config.yaml
num_hidden_layers: 8
hidden_size: 128
num_attention_heads: 2
num_key_value_heads: 2
head_dim: 64
intermediate_size: 512
vocab_size: 2048
hidden_act: "squared_leaky_relu"
norm: "rmsnorm"
norm_place: "pre"
norm_eps: 1e-07
positions: "rope"
rope_theta: 1020.0
rope_fraction: 0.5
qk_norm: true
attn_scale: 0.131
bias: "none"
tie_word_embeddings: false
parallel_block: false
extras: ["some layers without attention", "local attention windows", "shifted keys", "gated attention", "capped logits"]
init: "normal"
init_std_qkv: 0.0442
init_std_o: 0.0
init_std_up: 0.0442
init_std_down: 0.0
optimizer: "adamw"
learning_rate: 0.00284
beta1: 0.95
beta2: 0.99
weight_decay: 0.048
lr_head: 0.00621
max_grad_norm: 0.5
warmup_steps: 409
schedule: "wsd"
decay_fraction: 0.368
decay_shape: "linear"
final_lr_fraction: 0.05
batch_tokens: [8192, 16384, 24576]
max_seq_len: 1024
doc_mask: true
train_tokens: 138400000
max_steps: 9231
dataset: "wikipedia_en"
Each number is 50 + 10 x the weight over its row's rms, rounded and kept within 0 to 99. Layers, rows and columns count from 0. The size before them is the row's rms in percent of the matrix's.

# layer 2 MLP up, 512x128, rms 0.125, rows 248-275, columns 0-127
020:46 36 33 52 37 40 38 48 43 69 60 47 67 35 59 50 63 42 38 53 54 54 57 48 39 53 42 45 35 41 54 48 67 52 34 27 56 39 37 45 60 36 58 29 41 64 46 46 56 40 48 51 54 74 55 40 41 53 51 59 52 56 49 59 59 42 59 43 37 71 73 44 53 55 56 52 57 53 55 47 37 27 56 42 45 49 40 46 41 55 70 48 53 56 53 56 40 55 67 47 49 59 44 35 51 40 48 64 40 44 36 46 43 35 42 49 53 62 54 53 25 50 48 41 39 52 49 60
013:55 46 50 49 38 51 39 41 28 66 53 53 56 50 51 65 36 65 32 48 50 43 79 57 62 52 52 58 46 65 35 41 46 40 48 67 57 65 31 47 30 60 67 44 56 55 38 46 34 57 51 50 55 54 51 33 38 61 58 59 47 46 40 40 57 37 35 49 48 33 76 46 53 50 52 38 59 45 45 52 50 54 72 41 49 39 51 54 44 47 53 54 51 70 47 60 51 46 52 37 49 53 51 23 42 56 28 53 49 47 54 40 54 43 52 37 55 48 53 52 42 42 54 58 36 57 52 62
013:42 46 38 59 48 61 55 36 49 65 51 51 49 45 74 72 57 54 26 44 56 47 42 43 52 51 67 35 45 53 60 50 47 46 26 73 51 38 71 52 59 57 62 40 45 41 48 55 63 43 72 60 43 41 59 54 51 52 56 42 60 54 57 57 52 61 70 47 43 61 48 46 56 49 46 56 35 42 47 68 37 49 51 56 54 51 40 54 39 46 43 45 48 51 42 53 66 45 60 51 48 58 49 51 51 64 51 56 30 70 40 46 47 61 66 56 59 58 43 70 46 38 67 53 55 60 57 72
016:44 37 45 78 47 64 46 64 52 62 59 55 41 49 38 43 41 61 54 69 55 56 61 43 52 51 60 66 55 52 56 59 48 47 35 99 65 45 51 51 26 52 58 42 44 41 55 43 61 51 40 67 43 63 50 49 48 54 35 59 47 41 58 61 47 58 56 41 66 61 44 57 34 47 49 44 45 51 49 53 43 32 43 52 40 43 43 58 61 48 56 38 37 48 55 42 35 41 48 54 52 52 41 50 60 50 39 40 34 49 46 54 44 64 45 53 57 53 71 58 58 50 42 49 48 45 55 58
163:60 58 69 59 58 49 64 52 62 59 46 35 48 37 43 39 57 54 59 46 61 41 23 53 48 51 60 47 45 44 49 35 63 47 62 49 48 38 54 64 46 49 67 40 51 46 43 49 42 39 48 58 46 61 37 43 64 46 34 70 56 54 35 52 43 77 54 50 50 38 53 52 54 39 44 53 48 32 61 59 30 73 43 45 34 55 51 40 67 44 39 64 37 47 39 62 58 53 55 52 53 59 29 55 61 54 51 46 63 38 41 56 46 55 36 62 30 37 39 50 46 44 54 49 61 42 47 58
011:45 51 45 54 48 50 60 57 50 73 37 54 57 60 54 40 35 61 35 41 47 62 51 45 42 51 55 67 41 48 45 53 39 58 41 63 68 49 44 51 41 64 31 46 43 60 41 51 60 40 42 51 52 42 44 54 67 50 50 42 57 46 30 58 51 45 48 34 40 43 52 45 59 45 59 49 54 38 66 45 54 59 43 44 40 61 45 59 62 47 24 38 51 79 34 69 54 48 67 43 55 58 44 40 61 42 20 50 46 68 55 45 62 41 37 47 58 51 55 45 46 48 30 53 61 58 51 39
014:51 45 59 58 53 49 50 59 34 63 33 57 52 47 40 29 43 58 34 46 52 50 56 37 43 44 60 59 56 48 48 45 41 55 42 26 63 64 59 52 55 46 45 46 51 41 64 46 68 48 53 60 49 52 40 37 49 42 42 43 49 60 71 65 48 57 67 53 77 60 37 31 41 40 66 38 46 50 47 59 40 25 56 51 43 39 59 49 51 43 33 49 35 48 74 54 58 48 45 40 58 52 56 43 43 57 34 34 42 62 40 55 44 60 40 40 49 36 55 51 44 48 52 53 52 71 48 62
014:43 56 45 47 54 39 50 45 65 61 40 50 46 59 55 58 63 47 19 48 57 46 47 50 44 46 52 35 54 50 53 59 43 29 43 00 57 46 44 45 64 56 36 30 57 53 47 50 47 52 57 47 53 59 58 45 39 51 41 47 55 49 40 46 45 59 43 50 54 46 59 43 53 58 44 60 57 41 54 54 40 42 54 57 43 49 43 53 54 58 30 46 47 60 70 50 71 58 52 27 45 47 47 34 36 55 42 31 60 60 47 41 33 48 48 44 52 49 58 54 45 62 39 46 51 53 45 51
164:44 56 46 52 76 45 34 51 49 51 56 53 59 51 51 59 53 68 22 68 58 38 59 52 49 49 50 54 26 56 38 63 34 43 57 47 52 32 58 56 51 54 49 46 51 51 55 49 63 30 49 42 46 43 43 41 40 54 47 61 42 52 35 66 36 62 42 76 41 46 47 48 65 41 40 51 42 63 44 56 46 48 50 35 63 49 63 47 61 61 42 52 33 61 57 58 40 66 47 46 54 40 53 54 51 45 51 48 53 65 31 54 27 41 50 57 31 42 66 59 58 46 49 59 50 48 35 50
013:38 50 41 62 53 35 36 56 53 57 50 58 57 44 40 44 49 55 42 33 56 51 58 50 48 56 56 50 51 43 62 50 60 47 51 00 49 39 47 44 31 54 44 55 44 60 41 56 45 39 57 61 38 55 44 61 49 38 43 59 58 62 39 53 48 45 57 61 48 50 62 51 52 52 61 27 36 49 47 65 52 50 48 58 30 57 49 59 40 53 59 49 57 42 58 57 60 42 36 58 52 41 54 38 56 42 48 73 40 49 40 46 50 63 70 53 58 58 60 57 31 49 52 48 34 41 47 66
103:48 41 42 47 49 51 57 51 48 62 47 51 63 50 46 56 45 56 55 61 43 53 38 43 79 52 57 45 53 47 75 43 68 57 41 48 63 32 66 39 25 41 71 48 52 56 54 47 39 51 53 22 46 50 57 42 46 43 43 46 59 52 49 47 35 42 54 49 72 37 46 42 54 27 57 50 49 56 42 45 61 46 28 56 48 45 58 39 59 35 41 37 50 61 30 35 36 47 50 46 48 66 52 43 60 53 49 46 43 49 47 52 42 64 52 38 26 39 41 48 56 38 49 41 41 56 43 41
020:43 42 41 45 46 48 47 40 29 60 37 60 44 51 44 66 38 47 31 43 63 49 45 51 43 45 57 59 51 41 48 49 41 37 49 27 51 41 43 52 40 46 52 79 53 41 44 56 60 58 59 33 67 59 46 33 56 58 55 36 54 58 37 46 45 83 53 64 55 63 76 43 51 58 58 43 42 51 46 64 33 37 54 56 46 51 61 37 55 59 37 56 46 44 55 41 52 73 50 46 47 60 60 47 51 49 46 58 42 42 35 48 67 53 41 45 64 49 44 62 55 52 35 51 62 54 52 47
170:72 70 54 48 67 47 52 37 33 53 37 37 47 43 57 43 46 35 51 67 43 41 47 58 58 43 61 44 40 71 50 37 35 35 30 51 38 73 54 44 51 19 47 53 38 39 35 51 35 48 43 51 45 64 53 59 49 56 41 58 70 54 59 58 57 43 57 59 43 38 49 51 66 59 50 38 55 55 53 45 43 40 62 50 48 43 72 54 54 49 50 47 52 44 50 46 51 60 47 49 50 51 51 25 57 66 52 67 43 34 47 58 58 53 46 56 48 62 50 41 62 49 65 54 40 50 51 50
012:36 35 77 52 49 51 42 44 58 65 50 58 48 46 43 47 40 65 41 35 49 58 45 32 40 58 54 65 48 49 58 63 65 42 57 43 46 58 43 46 41 49 39 31 28 52 50 55 33 51 58 46 49 61 54 51 44 43 42 43 73 51 45 59 55 45 41 20 58 40 33 47 36 52 53 44 51 52 53 61 44 59 65 57 51 46 66 51 53 43 51 54 44 39 33 54 46 34 58 44 55 55 48 61 61 42 40 62 48 58 42 33 28 59 50 48 71 46 46 62 30 40 39 49 58 57 48 45
013:42 44 61 57 56 51 48 41 60 60 51 64 63 63 57 61 53 39 51 60 52 55 48 55 48 33 49 43 57 55 50 38 54 53 41 00 33 62 49 43 27 44 43 47 44 44 63 57 46 56 58 41 43 42 59 59 42 34 50 47 65 63 50 57 41 58 46 49 41 70 57 49 52 46 53 60 64 41 47 60 58 42 58 53 47 46 54 59 48 46 60 49 70 39 43 49 53 41 48 45 45 51 61 42 45 53 42 21 27 51 56 54 70 58 49 47 53 58 66 41 51 41 39 51 57 43 56 60
169:42 44 39 66 53 61 40 64 49 67 34 38 42 51 55 57 31 70 54 54 58 50 58 44 34 38 48 54 55 50 56 63 32 58 53 49 33 35 45 55 63 55 56 32 45 53 40 52 52 43 40 61 40 51 38 59 40 53 44 61 70 59 44 65 54 61 41 61 40 48 50 50 53 61 62 50 40 62 55 60 28 42 60 46 43 49 55 63 47 35 42 50 45 61 44 35 60 54 32 37 69 67 54 53 58 52 33 63 50 49 62 54 58 50 52 57 63 47 56 54 49 51 33 66 49 72 52 41
017:48 44 46 52 52 49 56 51 45 68 38 41 49 34 45 53 57 40 52 57 54 42 46 41 47 55 51 51 43 41 66 45 56 53 42 74 43 60 41 43 32 39 56 57 31 42 59 39 46 47 53 59 57 48 42 69 68 50 58 65 63 65 49 57 66 30 59 59 59 69 57 50 53 30 60 47 37 46 40 47 61 37 54 41 36 50 34 67 47 55 52 42 50 47 42 42 56 45 66 62 44 51 53 59 68 61 57 42 55 38 48 28 34 56 51 38 38 51 41 60 66 50 60 56 43 63 68 65
009:56 40 52 42 66 52 45 44 51 74 60 60 37 65 37 61 39 48 46 60 42 49 54 65 45 46 79 52 28 65 57 65 36 49 62 52 44 50 45 64 52 68 39 45 42 54 37 66 59 46 68 57 56 34 67 42 46 43 39 54 44 52 51 58 52 46 42 66 48 36 58 55 38 53 43 33 51 44 44 43 56 49 48 51 57 47 62 69 53 51 62 55 56 62 54 54 40 57 46 49 50 40 47 50 47 49 54 79 53 69 36 43 48 51 51 32 41 47 41 57 52 28 41 43 41 45 57 56
022:40 48 50 54 56 46 38 53 60 59 44 38 53 62 43 34 46 57 42 46 47 43 40 52 49 70 52 47 51 52 49 38 41 67 51 38 61 60 39 62 27 61 53 71 57 64 60 42 45 45 29 44 56 41 44 37 44 47 43 48 48 50 67 51 52 52 44 57 48 33 56 38 55 41 66 15 47 45 51 58 50 73 67 46 34 50 39 51 49 37 51 58 45 58 60 44 44 57 36 25 42 60 43 53 56 41 50 70 56 48 38 51 69 51 44 61 36 61 46 55 44 38 52 64 49 54 51 60
018:35 56 58 67 55 58 47 35 62 61 50 50 72 24 40 36 47 59 46 52 62 48 38 38 55 61 52 59 46 47 55 53 45 46 37 34 45 53 49 55 44 63 70 58 36 54 44 52 34 53 52 38 60 57 55 41 46 58 51 61 50 60 46 24 62 49 60 39 58 53 67 50 57 59 54 49 56 64 36 57 51 53 58 48 43 53 40 46 45 62 32 44 33 27 67 44 57 34 47 43 54 59 51 49 35 49 36 48 31 39 43 56 46 46 60 59 53 48 32 55 62 61 38 53 56 62 34 42
140:42 39 46 60 38 56 34 46 49 62 65 51 43 55 34 49 48 50 49 53 50 48 20 49 48 32 69 52 70 52 51 40 56 60 45 51 54 31 53 28 48 48 41 45 52 51 53 35 53 52 51 46 19 57 50 59 47 60 52 52 47 28 49 59 39 59 45 55 43 64 51 60 43 65 55 60 49 46 37 61 36 45 45 54 52 42 40 52 41 49 46 51 32 60 50 46 58 57 56 46 55 54 28 66 35 49 37 53 49 54 47 76 48 43 55 52 70 52 62 38 52 74 42 62 52 55 58 45
018:45 53 48 67 60 54 46 33 45 77 59 53 45 45 42 60 57 44 50 69 52 52 59 46 56 56 51 53 36 63 62 49 48 47 39 98 59 54 47 65 58 52 51 45 52 61 51 60 59 63 53 54 66 46 53 56 40 54 59 56 51 58 55 47 46 52 51 56 38 36 53 41 56 61 44 46 38 47 43 44 53 66 69 47 34 39 33 40 59 61 53 45 43 50 71 49 44 36 40 56 47 49 47 44 56 44 36 50 60 51 52 57 60 43 57 55 47 56 58 45 65 74 62 52 33 41 36 56
147:53 60 66 54 44 51 32 53 45 52 46 35 62 40 53 63 24 45 42 39 52 49 46 62 24 53 56 56 45 43 43 67 43 38 63 49 66 40 61 43 55 48 56 49 47 44 45 29 54 38 41 56 53 52 34 57 59 35 54 44 55 47 36 42 59 49 48 36 58 38 42 40 46 38 41 38 52 68 49 68 64 40 57 38 58 53 45 56 62 51 40 50 52 44 57 44 37 33 58 48 57 57 41 59 40 30 42 47 57 40 23 63 64 57 46 67 33 61 51 56 47 41 36 42 53 51 55 47
013:43 38 55 65 47 49 42 64 63 65 57 46 65 43 45 44 53 30 56 52 60 52 55 46 46 23 55 58 48 46 50 56 46 70 36 77 71 58 46 39 45 46 51 64 56 47 53 41 49 54 63 37 52 60 56 59 47 74 56 49 39 60 68 36 42 70 63 35 53 56 47 42 45 34 60 57 43 61 52 54 58 52 54 50 48 42 45 35 38 49 61 56 30 48 35 31 44 51 42 44 48 44 62 31 43 56 54 56 56 43 58 51 65 59 43 40 37 45 60 45 51 52 51 48 35 50 34 54
013:55 42 47 64 61 34 53 52 66 58 49 52 60 42 58 41 37 47 38 45 66 45 48 72 65 78 56 80 39 44 52 45 53 51 40 35 64 53 47 48 46 53 49 28 41 44 68 48 56 41 56 40 65 63 53 49 50 57 53 47 53 52 49 55 70 38 38 69 57 49 57 47 53 49 57 33 52 61 51 47 49 30 59 44 51 49 57 58 49 55 60 51 52 41 59 60 58 67 53 50 48 66 64 49 60 50 42 53 46 48 46 44 45 73 51 46 45 40 63 54 57 52 50 60 71 62 51 74
024:46 45 51 49 43 55 53 65 43 67 44 48 38 51 42 71 55 40 71 56 52 52 46 47 57 53 52 46 50 56 55 33 47 43 44 75 58 61 47 39 49 29 54 51 47 52 53 56 22 54 48 51 44 44 57 55 52 48 46 46 50 40 50 50 60 38 60 60 54 65 60 55 53 48 58 48 46 38 44 66 37 41 65 58 60 52 39 40 48 69 67 61 47 68 52 57 45 40 41 44 54 61 42 52 55 35 54 65 53 43 47 30 65 31 38 22 57 54 47 35 54 63 56 45 64 54 75 58
011:57 56 40 48 58 70 36 47 30 63 53 49 45 30 64 51 44 46 48 54 63 43 58 57 41 60 60 50 43 44 46 40 65 63 53 82 57 53 49 41 51 55 57 41 45 70 57 45 45 49 55 39 52 55 74 49 35 51 45 36 53 57 58 52 65 58 56 20 46 71 51 52 60 36 52 51 41 58 62 45 46 48 47 50 37 45 33 50 50 53 25 43 46 49 48 48 43 65 71 55 47 53 48 65 61 36 39 49 59 36 45 39 40 55 56 67 52 58 40 49 52 49 60 53 41 40 46 56
153:39 36 73 55 31 71 52 43 70 52 62 57 45 49 60 45 53 41 43 60 56 50 56 37 56 37 48 51 49 50 63 67 34 46 64 50 51 35 48 53 64 55 34 47 47 42 26 46 54 47 43 49 51 38 44 43 42 48 51 66 49 67 50 45 36 42 37 48 65 31 46 49 25 36 48 62 30 56 37 55 50 68 36 55 67 50 58 50 57 52 52 46 55 40 50 58 33 44 54 60 59 55 55 58 54 34 60 44 49 54 50 37 60 47 50 39 52 31 61 50 56 61 36 32 58 51 50 47
# layer 2 MLP down (transposed), 512x128, rms 0.103, rows 248-274, columns 0-127
033:57 63 57 48 37 54 46 58 43 46 63 53 61 41 35 47 45 29 64 60 51 44 49 61 44 46 58 42 41 64 46 37 48 51 38 54 63 50 59 43 65 50 47 61 75 43 58 51 58 56 45 40 56 66 20 54 52 59 46 27 47 53 63 54 43 36 49 35 55 52 48 59 51 37 53 39 58 34 38 55 57 52 47 39 65 58 33 40 57 38 62 49 53 67 48 46 42 74 36 51 53 57 44 61 57 63 42 56 29 48 62 59 40 51 57 52 45 36 52 47 49 43 61 52 28 43 56 42
025:53 46 50 50 44 47 60 43 41 29 54 60 53 52 52 56 57 52 32 63 37 51 50 71 44 55 41 60 52 53 46 38 63 64 45 35 52 48 53 53 46 47 31 59 43 59 49 57 58 29 56 31 58 62 52 38 44 44 33 43 72 58 64 51 49 47 57 48 52 56 48 83 45 57 44 61 57 58 52 54 45 71 44 36 35 45 52 51 67 60 57 66 42 62 66 38 56 54 67 64 44 39 55 37 57 46 37 36 53 51 54 55 30 47 57 45 43 42 47 27 54 56 56 48 60 47 64 49
026:45 55 56 46 49 50 41 59 58 31 50 37 56 44 65 49 43 55 34 40 47 60 48 51 42 50 40 63 42 43 52 38 65 66 47 25 52 49 57 57 53 50 39 46 52 59 51 67 46 30 55 39 66 45 57 37 56 53 77 54 76 64 32 65 47 44 45 53 58 53 41 45 44 37 55 46 41 42 57 59 29 51 74 33 38 55 55 48 52 45 53 60 45 60 45 36 65 52 39 50 49 35 46 42 44 53 40 54 43 57 60 55 46 24 49 36 47 63 56 60 49 58 64 39 62 55 45 48
028:55 59 66 52 37 61 59 63 49 31 67 65 60 58 44 36 62 47 57 31 54 54 61 62 59 42 38 32 36 49 49 57 51 34 53 50 51 51 44 59 57 63 40 38 45 44 58 74 39 52 47 44 44 45 49 59 41 44 33 59 68 53 64 49 49 46 41 30 45 54 70 50 46 59 37 52 44 37 71 52 53 54 39 50 43 71 60 41 68 48 44 49 40 61 53 55 38 47 38 48 52 43 56 53 50 52 54 66 40 61 75 54 40 68 55 44 53 59 58 41 51 54 48 58 65 60 52 50
150:55 54 26 50 60 36 51 47 32 49 57 58 36 50 57 45 44 52 54 60 44 73 70 68 53 57 59 62 52 63 47 65 41 43 35 27 60 56 47 41 56 59 59 38 36 59 62 41 53 51 61 46 42 62 55 64 35 64 43 49 39 49 58 56 51 39 32 57 45 65 59 44 45 51 53 45 39 48 42 54 27 29 38 52 52 56 41 48 58 60 40 46 55 47 64 33 36 50 43 35 62 35 56 40 50 52 39 50 40 37 62 58 59 61 59 39 53 41 45 32 51 40 43 54 61 45 49 56
024:42 57 61 57 49 56 46 59 67 28 62 59 44 58 42 46 40 33 36 56 43 44 43 53 42 47 39 46 47 60 53 51 60 66 55 55 55 77 48 57 50 64 34 46 35 65 52 40 43 51 42 40 45 49 64 42 37 49 51 61 48 54 58 66 47 36 54 43 36 52 70 49 35 58 47 48 63 55 51 33 44 64 49 31 44 32 66 49 48 51 41 53 44 50 46 39 44 42 54 61 29 38 22 42 52 44 50 59 38 55 60 51 44 45 28 48 48 57 54 44 57 63 53 55 47 51 32 31
026:52 57 40 59 41 41 42 54 59 55 41 43 51 50 32 56 55 57 41 63 37 55 48 39 51 48 66 56 68 45 60 52 53 79 56 49 41 51 61 52 63 46 23 49 47 44 48 49 51 46 50 50 56 50 52 53 48 42 55 56 51 48 32 52 61 36 64 33 57 58 40 75 50 48 35 44 37 40 78 37 52 56 66 45 69 52 55 71 51 54 44 68 48 54 55 46 46 49 38 29 41 49 37 40 49 56 30 61 48 47 72 63 53 45 55 51 47 58 56 30 54 49 62 53 48 62 58 49
027:49 56 64 49 53 65 57 54 60 22 46 44 65 75 44 63 54 55 42 51 58 60 50 66 48 60 58 50 58 56 50 50 34 53 39 32 48 58 53 37 56 57 53 54 28 31 55 55 41 34 45 42 60 53 51 26 56 48 43 61 81 49 43 46 52 56 37 47 65 38 40 40 48 49 39 52 34 47 45 34 38 55 42 52 56 48 51 45 59 53 43 56 39 62 56 57 57 56 56 51 35 20 57 40 61 41 55 40 54 57 48 46 57 39 44 32 43 49 41 52 49 52 58 60 57 62 54 55
149:61 35 51 54 36 58 47 43 42 60 56 46 39 48 64 65 45 19 61 45 54 60 45 51 45 58 46 43 50 52 63 55 34 61 62 34 48 59 58 66 50 52 66 57 59 42 44 54 24 63 60 52 52 46 61 54 48 41 47 49 54 49 42 54 60 52 49 53 51 47 62 61 20 34 47 73 50 55 52 67 41 57 41 45 57 56 49 53 41 36 55 51 67 68 57 54 50 56 59 55 43 54 58 44 44 52 45 72 38 48 44 24 71 51 60 45 59 55 47 52 58 64 50 41 61 45 45 36
025:55 42 54 45 58 56 26 58 53 27 74 51 57 61 42 55 46 51 47 59 57 60 38 25 62 46 51 54 37 63 67 37 57 55 53 45 43 45 43 40 55 60 50 60 66 64 48 55 47 51 40 53 73 58 53 53 46 46 58 56 65 31 54 43 42 73 21 40 57 44 53 53 39 47 49 65 57 33 59 59 46 52 62 49 59 47 45 60 65 55 45 49 42 51 47 46 41 69 60 40 58 47 43 42 61 42 46 37 67 52 43 46 34 67 59 49 60 51 44 42 46 50 54 58 41 42 49 57
105:57 52 44 63 36 57 55 59 33 44 64 52 46 52 64 39 62 57 28 44 52 62 31 59 36 44 60 45 54 52 56 41 58 51 54 63 49 45 42 46 39 59 50 59 30 51 60 38 48 53 47 59 53 57 54 42 36 58 47 49 30 72 36 36 37 55 45 49 48 69 44 47 40 60 57 52 47 40 52 51 57 56 39 51 53 18 39 48 72 39 41 51 40 59 48 47 49 52 49 50 37 62 58 50 50 45 48 52 45 25 50 18 59 64 59 41 35 55 52 42 55 35 49 47 55 49 54 43
032:50 54 42 50 51 65 61 56 56 34 51 49 63 35 61 45 43 50 56 46 57 44 49 63 37 42 58 52 50 37 48 53 45 38 44 61 32 58 49 52 68 61 50 56 47 62 50 59 37 55 41 42 60 51 59 61 40 59 50 61 60 45 67 62 24 57 36 46 65 56 44 71 53 44 69 43 66 46 46 42 38 62 33 37 54 39 71 63 57 27 55 49 36 61 42 45 52 53 46 43 40 47 45 52 57 48 73 58 52 50 78 48 49 48 42 54 43 67 66 54 58 42 51 40 49 59 59 44
151:69 27 56 39 38 49 37 54 37 31 42 41 49 39 43 45 36 59 53 38 45 42 59 63 57 60 45 52 53 42 56 47 41 47 46 19 75 44 53 66 53 64 56 61 56 59 63 32 46 41 49 45 49 50 51 48 44 52 50 49 63 35 54 57 37 49 57 38 55 52 52 38 65 47 55 55 42 62 47 53 48 65 49 49 51 65 42 27 48 45 38 54 44 32 56 55 33 60 75 42 31 40 51 52 41 42 54 45 51 57 33 54 45 52 43 63 40 42 51 52 53 48 45 56 51 34 50 31
030:40 41 52 54 58 52 56 53 41 08 48 53 39 58 53 52 58 42 46 42 57 44 65 50 55 50 48 61 49 41 64 40 38 59 45 36 47 56 54 45 63 54 42 55 48 57 52 33 59 41 50 43 42 58 41 51 43 46 49 54 89 59 63 55 38 50 43 56 40 44 38 79 32 46 73 48 50 30 62 54 44 51 60 29 48 55 40 39 53 49 35 54 47 60 48 47 47 44 52 39 57 49 42 46 38 44 50 61 51 59 40 64 54 34 46 55 63 53 55 49 54 54 37 55 36 48 49 52
027:49 50 62 51 57 46 50 43 53 31 47 42 46 43 47 49 33 45 44 54 46 47 42 54 54 48 56 52 47 74 50 56 63 56 46 34 52 52 51 56 59 48 36 60 57 56 56 40 42 37 51 51 51 62 60 49 58 62 45 63 44 54 56 49 40 45 41 46 61 40 64 66 41 66 56 45 52 26 50 44 25 61 30 50 26 44 49 39 47 69 67 56 49 50 66 54 55 58 58 36 53 39 66 36 34 61 60 53 40 56 39 68 73 40 34 33 55 41 57 46 67 56 49 51 52 49 63 64
186:53 44 35 50 33 59 36 59 58 42 42 43 08 38 58 41 55 49 63 50 44 46 41 52 44 40 62 54 61 50 57 48 58 75 50 65 43 38 43 47 46 37 59 47 70 53 43 43 45 53 51 39 40 46 46 59 40 43 56 70 50 32 48 63 33 67 37 63 62 41 54 56 54 57 54 56 44 54 52 51 32 49 51 63 42 37 50 58 53 54 44 55 48 38 44 52 52 50 27 57 73 40 59 63 43 40 47 61 44 30 60 56 61 45 43 56 55 49 43 49 45 54 49 38 39 58 40 46
031:56 30 54 41 34 51 63 54 62 22 48 51 76 62 55 71 60 68 46 43 46 44 43 43 53 44 60 46 45 52 69 51 50 57 54 18 50 45 38 40 50 54 63 44 36 51 45 43 52 32 42 45 49 57 48 56 41 48 54 53 36 46 45 59 66 40 30 65 54 50 41 47 46 51 53 64 46 65 59 52 38 52 65 59 52 31 39 35 49 66 51 61 37 67 39 51 49 52 48 45 40 55 69 49 68 51 51 53 46 47 50 58 58 53 31 50 30 44 54 51 48 52 53 49 52 53 52 51
019:50 52 46 57 63 46 54 49 39 47 51 50 68 40 54 43 62 49 45 58 42 45 48 43 55 41 38 54 35 42 49 54 47 31 49 59 54 40 48 47 45 38 48 42 33 61 58 61 52 55 37 42 45 57 43 45 52 50 36 48 78 48 28 50 46 46 68 72 39 40 49 31 44 64 60 67 35 56 63 57 46 31 41 50 57 45 35 62 63 43 50 54 41 73 66 38 43 40 54 53 37 33 62 52 43 55 26 36 49 64 61 42 53 55 40 36 48 58 42 47 65 46 54 45 41 47 43 57
035:46 44 68 48 41 53 52 55 58 34 44 48 69 49 47 62 37 49 63 39 55 48 56 39 52 46 77 67 54 63 46 50 49 49 44 53 66 39 38 50 33 48 46 40 60 48 65 66 34 59 40 29 42 56 55 42 45 31 58 57 53 44 50 50 67 37 46 33 61 49 48 52 44 43 54 55 39 49 56 42 36 58 58 58 60 65 61 42 56 61 66 47 63 70 48 38 47 41 68 54 37 47 41 33 54 41 45 44 59 45 80 45 49 60 51 55 58 55 62 36 60 61 52 40 48 51 51 54
030:53 51 52 46 54 43 62 64 58 25 57 62 51 70 62 55 56 48 45 44 45 45 43 46 43 46 43 40 39 45 52 54 49 47 61 49 17 46 41 50 78 42 58 52 16 37 65 33 55 52 32 43 62 35 46 54 63 65 47 42 42 41 43 50 54 46 41 44 56 46 60 43 52 49 41 37 43 65 70 59 38 39 55 48 66 38 47 56 69 51 52 49 51 68 58 46 40 50 41 58 41 59 48 60 38 45 45 54 63 59 47 44 41 56 53 45 42 68 41 51 43 52 40 52 41 51 56 43
166:53 35 47 42 61 64 51 50 50 12 45 59 36 52 47 43 54 43 43 54 47 51 55 34 48 44 65 38 50 68 35 51 48 49 38 45 64 53 46 40 49 29 52 59 81 45 47 45 49 48 38 37 45 58 56 50 55 55 32 63 48 45 49 68 59 61 48 59 36 47 34 47 50 66 41 49 49 84 43 56 45 30 44 60 52 46 42 58 42 60 42 48 53 37 43 63 58 51 61 37 63 43 50 39 45 48 52 48 43 66 47 47 48 57 53 57 40 58 50 48 50 46 54 39 55 55 69 56
030:54 65 51 57 36 60 56 61 52 41 57 34 55 50 51 53 33 38 45 50 58 46 51 56 59 35 57 47 60 47 41 63 65 55 43 47 48 45 52 45 42 44 47 57 61 60 48 38 53 49 43 43 64 64 67 39 45 51 54 69 85 39 61 57 52 43 43 62 54 61 57 38 47 46 56 53 41 43 37 49 48 55 52 36 43 30 56 47 44 42 64 63 28 74 29 57 43 52 42 57 47 51 52 34 49 46 58 37 53 75 61 58 57 53 37 37 61 55 56 61 44 60 38 43 65 44 42 55
177:48 52 47 48 48 44 52 50 40 22 54 41 72 38 51 53 52 52 57 42 45 53 53 46 49 45 62 39 48 52 58 51 64 49 36 71 39 42 54 41 41 36 55 51 73 46 48 53 57 42 42 40 53 60 50 48 69 51 54 42 70 46 48 57 54 47 44 49 47 53 43 55 38 52 58 44 42 53 53 53 55 58 53 55 42 48 55 52 43 54 44 50 52 51 67 43 55 53 37 48 99 51 48 45 60 64 54 40 49 45 59 45 61 50 50 47 45 61 62 59 55 46 49 52 69 60 53 39
024:52 53 39 51 42 71 61 44 56 29 55 54 43 53 53 46 53 45 40 55 47 43 63 38 49 51 37 71 50 60 61 56 39 52 47 44 37 55 75 54 52 62 47 39 72 61 36 59 46 50 39 36 44 70 69 49 44 47 60 65 64 63 61 72 54 52 58 50 48 49 35 65 47 52 77 57 48 49 41 46 52 54 48 33 32 47 57 42 45 51 63 49 39 56 71 44 32 58 50 69 41 38 40 47 43 63 50 52 40 47 57 46 52 48 46 45 40 42 48 60 53 48 58 39 37 63 52 45
027:46 41 40 49 45 60 68 57 59 25 37 45 61 33 48 63 61 49 55 58 51 55 50 52 38 64 43 39 58 50 38 53 47 54 47 41 52 63 50 50 61 64 46 38 60 53 53 40 57 50 50 54 48 57 64 65 54 66 44 45 68 57 54 53 44 50 39 63 59 55 37 56 64 50 62 50 61 63 45 47 42 39 70 53 47 53 74 43 55 47 55 55 37 65 32 49 48 54 31 55 47 37 90 55 46 73 48 41 45 53 57 52 35 50 55 48 57 57 43 35 50 63 55 51 41 58 61 59
038:47 40 64 43 47 63 56 64 48 14 64 50 48 44 40 59 55 55 46 51 46 43 53 52 46 45 48 56 55 55 56 51 53 48 52 19 36 37 46 55 63 49 55 39 41 44 43 41 57 57 65 45 40 45 42 63 37 42 36 75 59 58 41 63 56 55 51 34 56 36 52 55 48 41 59 55 54 62 63 51 62 62 51 50 59 50 67 52 47 72 30 47 38 37 36 45 48 54 65 60 42 38 49 59 57 48 30 48 35 51 45 41 59 57 34 37 44 44 38 59 63 59 57 48 46 63 54 46
023:48 55 59 47 44 40 40 51 49 17 36 44 67 56 48 59 50 44 34 42 57 63 47 55 66 51 40 66 49 61 50 63 35 58 63 26 49 63 61 65 61 52 40 43 19 41 44 51 57 48 43 48 48 63 38 57 44 44 43 53 57 51 58 52 45 68 41 51 37 61 53 61 39 59 38 60 39 16 68 54 42 49 43 43 50 49 62 46 51 58 51 46 42 42 51 59 59 49 46 36 48 46 47 57 62 55 55 42 51 50 52 46 50 51 40 58 54 57 48 45 50 44 58 63 66 58 44 72